config.toml
n_kv_head = 6
norm = "rmsnorm"
norm_place = "out"
parallel_block = false
optimizer = "soap_variant"
lr = 0.0105
weight_decay = 0.0
lr_head = 0.00689
final_lr_fraction = 0.05
Each number is 128 + 24 x the weight over its row's rms, rounded and kept within 0 to 255. Layers, rows and columns count from 0. Numbers have three digits each. The size before them is the row's rms in percent of the matrix's.

# layer 9 attention query, 192x192, rms 0.0471, rows 102-191, columns 96-191
120:117141181108099122170085135104130123184081121135137118102115130133094155169110171111140121128101128149107134111138090128112166095087126139151135120165156117136128153127109144136150079159143157145125087150133123158131141114107100133080171154106119103140103142097109109139124138138178182123
125:102145182136133111197118144107136132165101109116105145106119192105135119158135183071150126116135130122119105110129101148144147144104144132138104123145129106134127135106116146136145113145116129172149120169129137141130120143123080117105165138132123105144132154130137126151141145186178173146
087:156110163116108145140141168134156138116121113134077132130142129148125120106118155096183130115117161095133151132145096120173115108146170106203133099139136098150134127159078112125074102098184148136142133170129130102165120087109155108100071099165136153147108124118113129151113156106131124121
100:123115131134093137144122132153147179134104137111124104145114173100141170128133172148170148122121136105132102097145104112145168145133122118114113146101153146148077091100123105148113134104130138149154119134133166129146119154128135131110142166185120097145105158121149127106155173170111157102
075:176128133129100135133153143132172146098165119145124114087109117119104132126146127135126139106116143149137077108091144136136102119080119122167112079119103136121115147102130159140142158146109115151093110116115124148131139077131135124151140069126149194151150144158133163150146122142113102146
072:074135135098129143119106129093125115129120115146129112093116138133157145134101117123131147128135116094113125126156126116132127116121139137149135141136150156127138135131156127097111171142136092124126108134175098087105106121128134074116133160127091166106105189079108145128119140120111140179
085:148113138140071121107161136119139148098173114098122102162104130138125083128106089130118152134158129125138116138152151117101108140123134129127128150111113105084167137138138115134097118128159124149095133078130097106108132144099122141162114095128123110137100115146150157108112114112095099095
072:115141113133159157093157098081123128150145132139170134145137182139111100143135126089147117116116129120105137146134123188165156171135087119167149148126123098149126075125088115157122092169118109133145167122139070122117136143130106152143123136169141124119140184077143134111137098158121107117
076:132090127146154139089131093113123126125180167122164145117153138112102156177130126123142127110116113145090095102104129149145123157138166120142126099127096138103135084138118150108118125158144141115138135118160090122154119111110146124132151130074122113140168152078125115107096151089119128073
083:096120138137166127082090133121128139158132131123130133117145152116169174098150127101127142110096171102083107147111106125131190140148159136146150139159160149132137125108108130137147172139127103146162108130128119093138115134092106110129183120139144133121130180128143127120151170196125157123
090:146102124131148169089157180128134161114113122088106145134136162123181115133101142101109171167110188075145156144116121130115129150151141121111164134135156148169150123131136067140152114146095105114103107117107138132131114142132160115154084169153161155155128131159106117101110124144108100144
082:136154118158166111113079126154094117148126153115135148140160144121104085141170104150105097139160108132083148125102082155111130149137119132142155113133083135103120151080133172109128085119113148124150106095146119131177146174156152122110163158087131124095130151135144122095150098108140097125
092:120118112090137147101072112109083132157084144142137133112162112104107130126150138086134135092144173109137103142100080145129164135157122130086136146121095093109149123140147137152128064119101119138182145160143106154102135133131131159105139161083123137093131144113130125116142135140168113151
085:165141101091114111135081098143116097104068072143112101132100098134152133102089096131118129119173142131131120119143118147139090110157147144120119116142123147159094135152167108102117140126138141142112081137124142105145139122120163103085115164122145111136155104151107145155116148119143117141
088:174164135097123119151082138129158170168111100127123151105112132153123122154099146136110119093109136168119124135142127097155149168119149152132123141103132139134100193108180131144091164152101186085137139145144149053104098120130135127117135134098118160137108153135157141117125143123153173142
088:146168130111111100101126113114162105111123157137122124114124052141121110146107108172165135144118116169135148138175088133157107140131129123117112105088090142102102146142163129096101104161143149154177142152139126161146153150136132119118123104127161086142107087160109107130170120106106152097
096:115138087117168156080124117115117151139124129114139139135094134151139101147119095129083100124120118127151167148151132131137080150109093136131141147135094119099127164138158133092094121175076126098152154128119131160108174192113137136114128212124103097093104104133142097108129125114120128108
106:141123143139088110114113134125121169120160146156138116140135113163097121150129134149126128147111088097153158131140116086097125114129102094123084123127157073133104116111176091132130127145103141105149093168119135128116165114117151100143125122155151115155130148154129128116171097115129139130
098:150119131159174140150129108156130128147153139123128129149171165165086120171123134114164166095137150134118110144130098151153180135127105158145183131172102127134151120145108139139118128090099111140145135130129110133110091123094080099133145071109165100137137175091128136153127142156144128103
095:142111101121112088143137084171110096130128126163123129081123133111158128141151137155106134155118101132091101096202092097118147163097135144122120130105124140097125127160160111110119112158112082136137132149083134158199152094151138122117131108176089086082133123119144098142132113129109127137
107:106138137172156121133124137126102119161127057108118158136087150144070157089098133130129119081115158151131102138119071083109131122158142131132116139165124103150152115108131142132134120087157153154114171129106137102112120142119130118140142116118118111119146115159105127165141122107147155129
095:157118155122128112105145139177100158160111153105142183152078086142142108114115131139104144112147179168118086165170121133134140137134132133139104098143103108097157132106112139095117149144173108110118121079153185139126122131128129116097134120134149126121177046136132130169143122107120136150
097:104135160120130100125128140098107104156109093146124121143134137101146094116135145116106120085148132083146117110129102138135144132072152143116177136109126069096108137126148127130140111141144134155121116174132101157094174118143118129161125121096088162105104154142134142121127095143118111135
093:120080098143154109186135107134164111138151109145114137113119128133076134128104174156134127157168115101173136124091139089127078068089145061107129115138165118173125133126105107120124141123161125108132167122153108131176150134131117150122140111125172147093107131118135132171160092173140132143
081:112125135129117133182096120094100160167146103124113151115162117155146138133096157137176149172166142142168099128147169130162175106122161145131153137153133112153172158101126151141119094150146113140137148145118163143142145179122159120073142133136135109086125126133117113150132126175194172127
094:122120113087162116121128154183153159173107150126140119105115091128168101166138132153160128148136131135075125112147125145132142125114148170122158155145129163171141113164142138120094093090125110106087133108130165111129160110178121120096134142132150119104129122125117178127129166136153139102
090:086136143123075108124127134097127124114105147126158128152110115166125151095129127158102145089124123156150099123167143142106092132153130117143123116116110165132158125115145163138083111147120136118116138206120112100104135124147126147152124124121148115058077193108151172163123121142121098172
095:160118133159166116109120137109094165125101148139117171132120161104124162165120146140119111141150156094122105126096097155128126113146106157108151152154103096114113149095140100150144153086120097124137129100120156092135118132091124137153155146118110123146165096145138143168124149178136129109
093:134118151152177147146078108139104163130110132160125136093138165129110157171119140138113111142128118128096139150116094172123162130124122151153169135137117135092121163089125112150195123101123148142092108122120153123136105155133128128104163152150130164161152132113126118136115097173159148155
088:128127099110118069131130085157157097110154136137096085104141132113149093120175112133154101142129117083142138136168157102163109143106166081130137140100120111146122121168128150082083136131121090127137136146133095134092164118110090107128121102117139134142109139128150142063118127089116127122
075:155137127144139158141111137115131094116084151105172139161133146154167125064083118141114113103161190098120133131141116105134126157137114093166127126128111145141122116143151124127114133102155145155116132125100105092153139139130136120176104147125163113148103172142124145132068111133145126132
076:150137187130173104145129149071133142135104116137165151133128132126133095127116099156102148155135154135104123141160102126109192146145113170095150148157112116102127140086144083142129108104106126130139158099083134101150120209134136137114117167133109114158129087129116123140152147165157152128
077:171123156149131144127106122127099155175104110093123156129117147085125160131106145082133126131121143112102139080152111141105104130155125124120138119107123087118113099086074140137155123068101113136099119084109146113167078122140131161131129147125164142123147166161132145125110122162131135126
077:138109176108179092128119108122140111134138113134166159167127144150100148126151129156141140200109152169125101123128084151151165134122147116103126132171114167160104118036134113132158088147115122161173154123114161095140123176130130121107094147134118118121111141128102082150133154175145115134
079:128123124163127163127131132116109129139159104122099146134134134159136127086090160109147101127156131102136125132129124098143102115146131141156142120142077063113096140183094127143131137162116161116125140166141134097177105087101145104098130113158142163168130130156170184170117128125150165123
081:122152151138154104127160139128148112126152127137156128152164130177111089105157142115157147157093113168126112126123121153134164115085185099140112120136136164176116115120161146120121092115125099137134117143139143134155130134159101118115099118107118140107140130146143142113143153126100093128
079:089136113116138148120106147134117127139120132162115157104163114116140123148141137114148137080112128082124136124115153109136094134111089150126110081137128096107167141185115129117127148165152145108145114153165126134133105082129148158141108150111126198130122145132146144145116135111121119153
075:102128148141191144166085121110123107172124117125144115108140152143120129100134146131133162117161178140106123123103084125143168124130164132129140100144125123159120137096116135098100107135129134140149159117129128124174127127156133135125175109118160120098132143132129139090134149135105156166
080:141160106123111164088085132148112174124147106116148091091142094126129179132132111194095105145124090126153119123155145131140126098121106150135115125124092153064130184138150135118120134136111172127096147138097132116091157160121150115144116139129090131152135111131119096167159149079167097123
081:146158099104111165119147171106145123101136117144091108141130094121134123132142104115128111132119161110137118123116172109124085121157123125139100099127106137106150125177113118083079165163119156111124107106129109135126142092138132121103132093121163182165155094136143133137119141188139105167
090:160085152138121141102096160130114170125150113116200156141116081145112147103107103176052079163166125143108149128147109109175139135106096108109145132124093113086115178145175118118112141129099146098138143149119143116110144146172122125144117163112097128155150109148115094140116105120135134124
084:142156093134097139114115106106128117169129147143161151116160143138126143134148132132151108137112130112108123116088152134119090138099089144123126128126150130109136136191111129114119196126067141130152146154117086105142143156135126149151111122139096150149145089151148127197120137106111070091
081:144160085111119131075126122146084152121131147148161130136116091122121142125151096150083111127136114124136167110146123122148080105086105090098092129097110123110121147155147122111102130138106126097129118106090100134138123170149110135124081150102107129164165065170121103152128139111102067147
088:160157090119094129137113159125155138100132138116102128133150127107131130153160130119113153104096113130151106133146189148162050144112098132104089087118130145104156110154162101123099177161114147118120105122113101126128143116117148108159122100142120148120160123120144166146163144107139098099
086:117071131120178143158150108191145124108063154125115122125169123113133121123117117104122123128088135142143093159157123122142119150182165118140162146101112120135117122090111134130131171169129095143110157138148141157134129082143146140105170146115148102111141166120118095117113143138076158155
081:164122129093129137150118148100111141085166096116132152112144136127140142138109080157097103125139109138145148113181108127140088132126135076133120161141098124077109173122176104140113176133123155135150144132181152153129146177127127082153126133132082148129141130180099120117095118057101119106
095:169102142158183122126107142129110155148102142120125129106154111108152149143126108157109134140129145126167120112092109153145117128142128161140134161164087151087140112137151130125138119111130140126171174074118127127166128172134163121128174132115133093110108127111074135082176100072135096146
089:171112151129130157138145165153123131136124149104125131100189112144134141119098169115136132123128146176120144091123152145117102167118079135189108142159156078119107130169117168131126121136136153103117137102124117076135157146126148129118147092081115123169096140123131122116130143168177113096
104:147150111086120125131104145069146082092105120150133129076136134120183169134105127143117135106111137116126120130113159132170123139138131165119099085149109118165121156162174172130106092145117138147150135162098102140154144124117145110119136128116114119126102127140137113125134106110121135112
102:131131143098129123097147130177160149138089121137124134136129104140127106132131102156133123100100116152134193143125145146138128155123146138104096116133110146112145167140125156120099120163164147098153123145125180160083142093166115125128138165140112126116149106098109102153156157118097166142
094:118102128171138154170120103164096171091121157132126145142136135160107116156145103135112085153084149089134093112131166121135092120159083150131130124083114082093169130126082117102131090132109097123138129172132148122133141112109139076134135107145135128137096156131131109128142161112123177197
095:084116105143115113094144158191102142113148076135144089160130126144135101106136111122141132155118120099124167145113120121131151121121135079149157137104139131150094093114102125102140138102124139101098130129155106137166150123105128122103114079133137113118102112110099138126146118126066135166
093:085116165101107158146123115137172092096081158124127118125101134099127081135166115099168149070121137125137137138109167168151120109197106118128102107143121104131151104135090134126124090141128115121118099174115121131123112072152120131116120160107183138133091165130125142107105146099181140136
104:148138098137153104151164135148122146163124114134143166103096104071123113118138118118127151147122110135114097088161146140104137105143171090129101139113137116124128092122102142102149104147096119086093146131138108130140104151116153130115134128145150180105119121135125114088106137127133094111
089:119130160168172129153183144159134145118157170098152118147149118139145120097146133143135147130126128107111121164105119150155119124099106132076162134132154168169073116128121130143135147157168196144123092152163070127134121128162118113143100181153153121117151139100135134103111170114113137118
100:119137169165113138104126161149123124083104130133150149118104138108128114130140091120148164094103105134129135153174113144148095134129067119080157114133149129054149156124179097117127117112124109143152121109125068123131110127136110110173073135131099107126154143123091120148122175135115113132
085:106128120154135154110121130116139115170144131126102147147153113130130158113174171112122154136143138181140170127114161122147151137159174111101094128115145164126120123090164153141117165083143140110082162106112120132109122081134156116092126091119119159155175133127097145150130135160136113170
091:071109176112097124119103163111130175127130120166140131147109102101121096129095093106133131106133143120113192102101179120119090124170119072166085100120104125111077134112122118091123137154116151130135115121111128159107124147140132155122115183107120114157104120152088167108091086089129117142
092:181108060152136118109132077142152120109126138151106108110156126139124104062117073127069141094119161078148161154092130114148162112118130136156132125123148140123102111183115125099122139131110118137122138155156035119152137124144166149106143126140112146157108117122161125094126119125136140143
123:161111098152106110116106130099113093166081155126141170123142110142157170123097132125111103138127135071097097096116111082136122095116109143086114125113152120127132142116117132151158115120142134148133119145120144156135138109153075146158156142146110142108136132132095125182142131204135153167
113:132143092124139130105109150179100143131134143104179128130098095127158098147140117124118159131124131140127121167076173138111163096109109147104158157116094151118123156130123124145163175084130145105091105112134144137085126112125161113140129150116149124140157108115144162133130098132124102121
170:103189183151101113148095168116127127086143128115086146138112166157132117152176163115142129107083098140126083101142105117151117146083113073138132111123118109104148134094145124135120069181147140145145120177183110105125114151112093091139141087125114150128143126081107139113129096143111118125
079:086120087135152143142099070099138122138103103134126118084110169158122134120120120057134174145118133123170120120159128151140110122127139146180113104134162136156168103099129129136123151134104114135119174102133137141158167128110159128159080108143140142083100068124117153101073113128133133122
085:118164178130128131123127110101085139130100094107127125150132184114130133121091140148131101130142157127126124119118110133096103130168128096129142149176128115162143145100113165146133119102135120171179163139137167146167118127172105130115115101094086059116120175149063100116158133142149126131
082:118114091113072118127119122159151133096124142133136111124112115129098164161149137120090159103115097138133076157110121119199167149137135159114123091111099152096151116174155100114093161151116164107127088129149100113130135127103176113136144142156165155169158108102141134137121131142117129146
074:110098149118141161111125098109140129158144128151164087102135120142123133135116159067153157105064159117148122168151105134130136110119150150121100087102159119147131118165149141131150151140127146102119151090146148118122113111104194166135128095166184107133135068094143151131092133124110128153
078:165143131154108120112149142146121120123130130128119145171169150101141158101093138174131097163158137141131121136146140158128135134151108077096134152149133112124113136114107156140120136116151167162170133173119153159111135180162077103122135136116118115085111187186134114112161115116126145104
083:145135114148104124133131125148155161119105136145141120110116091149104149157164120133084160095134094137145126138137165096192157133106147156102102128104084167077125105167151084122109143151142148119132119125142109132134144119082165126139155143129148140154145087114126135156155118131132099114
082:112075156096129124095140138060151133136136132142132132107141149130134119113113121125155133152114168111142130121120095126088110132099117120128130156134160116172125140090159110146181115133122091111088125086123098146110151130134136134130100123140115114131115091111100145110119105141148096147
086:130122119153095123106156157111110129122156127122095148184152136112164109130122111158142117172126142116125111136137122171088100165124078112130164130138141142151123126137120142183141139080126111162116127131123127136080150154159102114112124124127077135076119191136132117098120134120122101137
095:113143138118133111138137105155158141141087134114167120101105110136098122142134134115108156085151108154130133128131142088192132122100153154110083116114085128086130122143129102111121142160142141111136143117121109101166121135099158143119140151125131119164145078139123125167108095110145114108
073:111085146119126157114114124095155116152140142159102109163091074132090141164160117123161145110094123083101144110095124110127153140090147168168126098098129112169142144138164108129135081123107085096134097091148133150116161086164125159108116110093141144101155059096135139129100121113162137165
084:106115133148077131179141125089079108149123161132107150117126158111158161117124160123142103136108118091099125133107103145144128091144104124121158137112185139174130147120126109175135085145126119139139094122126140147122105147131095114101083130110138157053100127138161144122116123156127171145
094:173093116123113115112162135116159135105137082125107106132198116111142119126135138161135108138131121077143103120140099118106123108130107102129147156134166131134110095115145183176139149108137128149107132132107124150080149117177093080145142126152120115096104123114098139130153155114129144148
101:131154127145137124158126112196095140127097146123160110130111098100123089139112104116109132092134104144097162108111135082183149113115130152099120124135088107110112168128083135096141130087147137136148131125143142131164114115097143156108134153129141123117171091116137085146102118099109122136
099:112082162128143135152139103129150117145096152123166121137115082136088144135140118100115123087102077090129138150135132104129126092095164147096129136122152132136109127148151117137191102144129145145118111110130117129149146142141137113112133141062194130103113066105175165153071152127128133132
100:067109116129090107103142158062121122160127101112144121121089135116135096142106157145137117124134114111100104098169104117147118112133102117138151127114115184195168123130148132186101101156097140107129145127135107174133163109150087154129148150119140138118102087120145122124131134112117126110
103:126100118142074109158155106129149097087149105139150124096128132120101098092121119134097131087143166109154127092137142173131127121158185186101105127107153145146086119121142116129118113125090110126144154131100116170145164151105132144108144109125117088095081126147128097100146130108123108122
097:138101100110119105118110160104108101147082119160139145129086103122122112112098119136143137106181146142130124127128112136126150141181113178165103141124128124121120141132138145110127152184153165099117151129124121116157138102139157125124151149092128122107094155148133142104176096108134133122
093:149145136128117130127159129137133156140132130156118171149141119107113123141169090153121151112119171136160103161089119156123129112123148086119113128086123155119116097113116146130115114195195096133137126144145139153104087203150180111124103070134134116127121096099150112124143133105195128096
101:131131142124113098177121072148142140166101120117140150139141161140121106182098134128143103160108127067156087136099173175150154168144118127166129097119135117134125114138131105158141110150126134143126133109136098120127126148124152156127126124131099105155132162121123123133122126124092147138
101:125106098129094110105151126152126103124124156138126117099128112190090151103108159096108150157152097099108151130100170141139145106088126106095135102091140158168148112116137166106112110115149116147149137138130121106121147130127150134125142157115143167138127063141150121162111133135091167161
097:121122140116117112133116121165137160115139108132135128118135132123123156165162118163145092135160123103110127111117142152125155156155172181133117138104151164112115134122146177097126109170111114141128163144135103156127128122134143124117158107138125123164136146132099137110114164114123164133
092:133113139118146155110152110143141133145132114119118115149137134099116110108117135092150141098102124099159129143148189117118149113188138119143125162163146108189131115106112139102103131129134053138150132073118171098086124140135150154120099112137150145125143124156142117110142123132118125127
095:169121106182141089117109094131114156112114086079086139110109152131130122107118170119122116097098153112114148128111076140169081127104119121168155084131114123107112151135084161129108112186130095133119161135152087088172085145119146136171155112131134125139114136110083120132164123160091130122
106:126137086122124119116151108097089096134147141112117156109133107121149157115125115101153148171114167085116147125116147128116128159118109174146132101133103151153101156144163163138073149105105092115138177166122117116118138119127180122134118138163120065082175087152143172117157159156128138126
097:155119095133133125078163094136114135103148186118124141107155089098138104131136148142129073144106108099136151104082144124092181133130156153125146107111119133115158087170128119086104120135151124103080064098110116126109136126153137165135129108157145148123139115121119126130103155141117125100
107:126078106134134143155124144116128158095124111134138081132100134118129104149160125134113120070126097165128181154159097143160142119150083145136138141138169079094099100089072150134137140108165134123112152117125093117107091129118129094143145124152149110159095160149155123128137115156149097134
097:143146142115091095132098137093196081095133140151143134131138160122146128130166129131194085156133117129148112100120091098119173192131131102125114092109119143183094113140150154161113142116108149148122105148146123070144140113143146131119090098142127156144137137146110162100111135140124089147
091:117092140149127143153134129116129156131128110157113116147141149126165116130129088131112132129078115024142143117095143144152118114091150135150137128143135132110136155119149136146117108118093133176149079157126065116163165092134115148124135121147113131127099112143189152098086109112121115111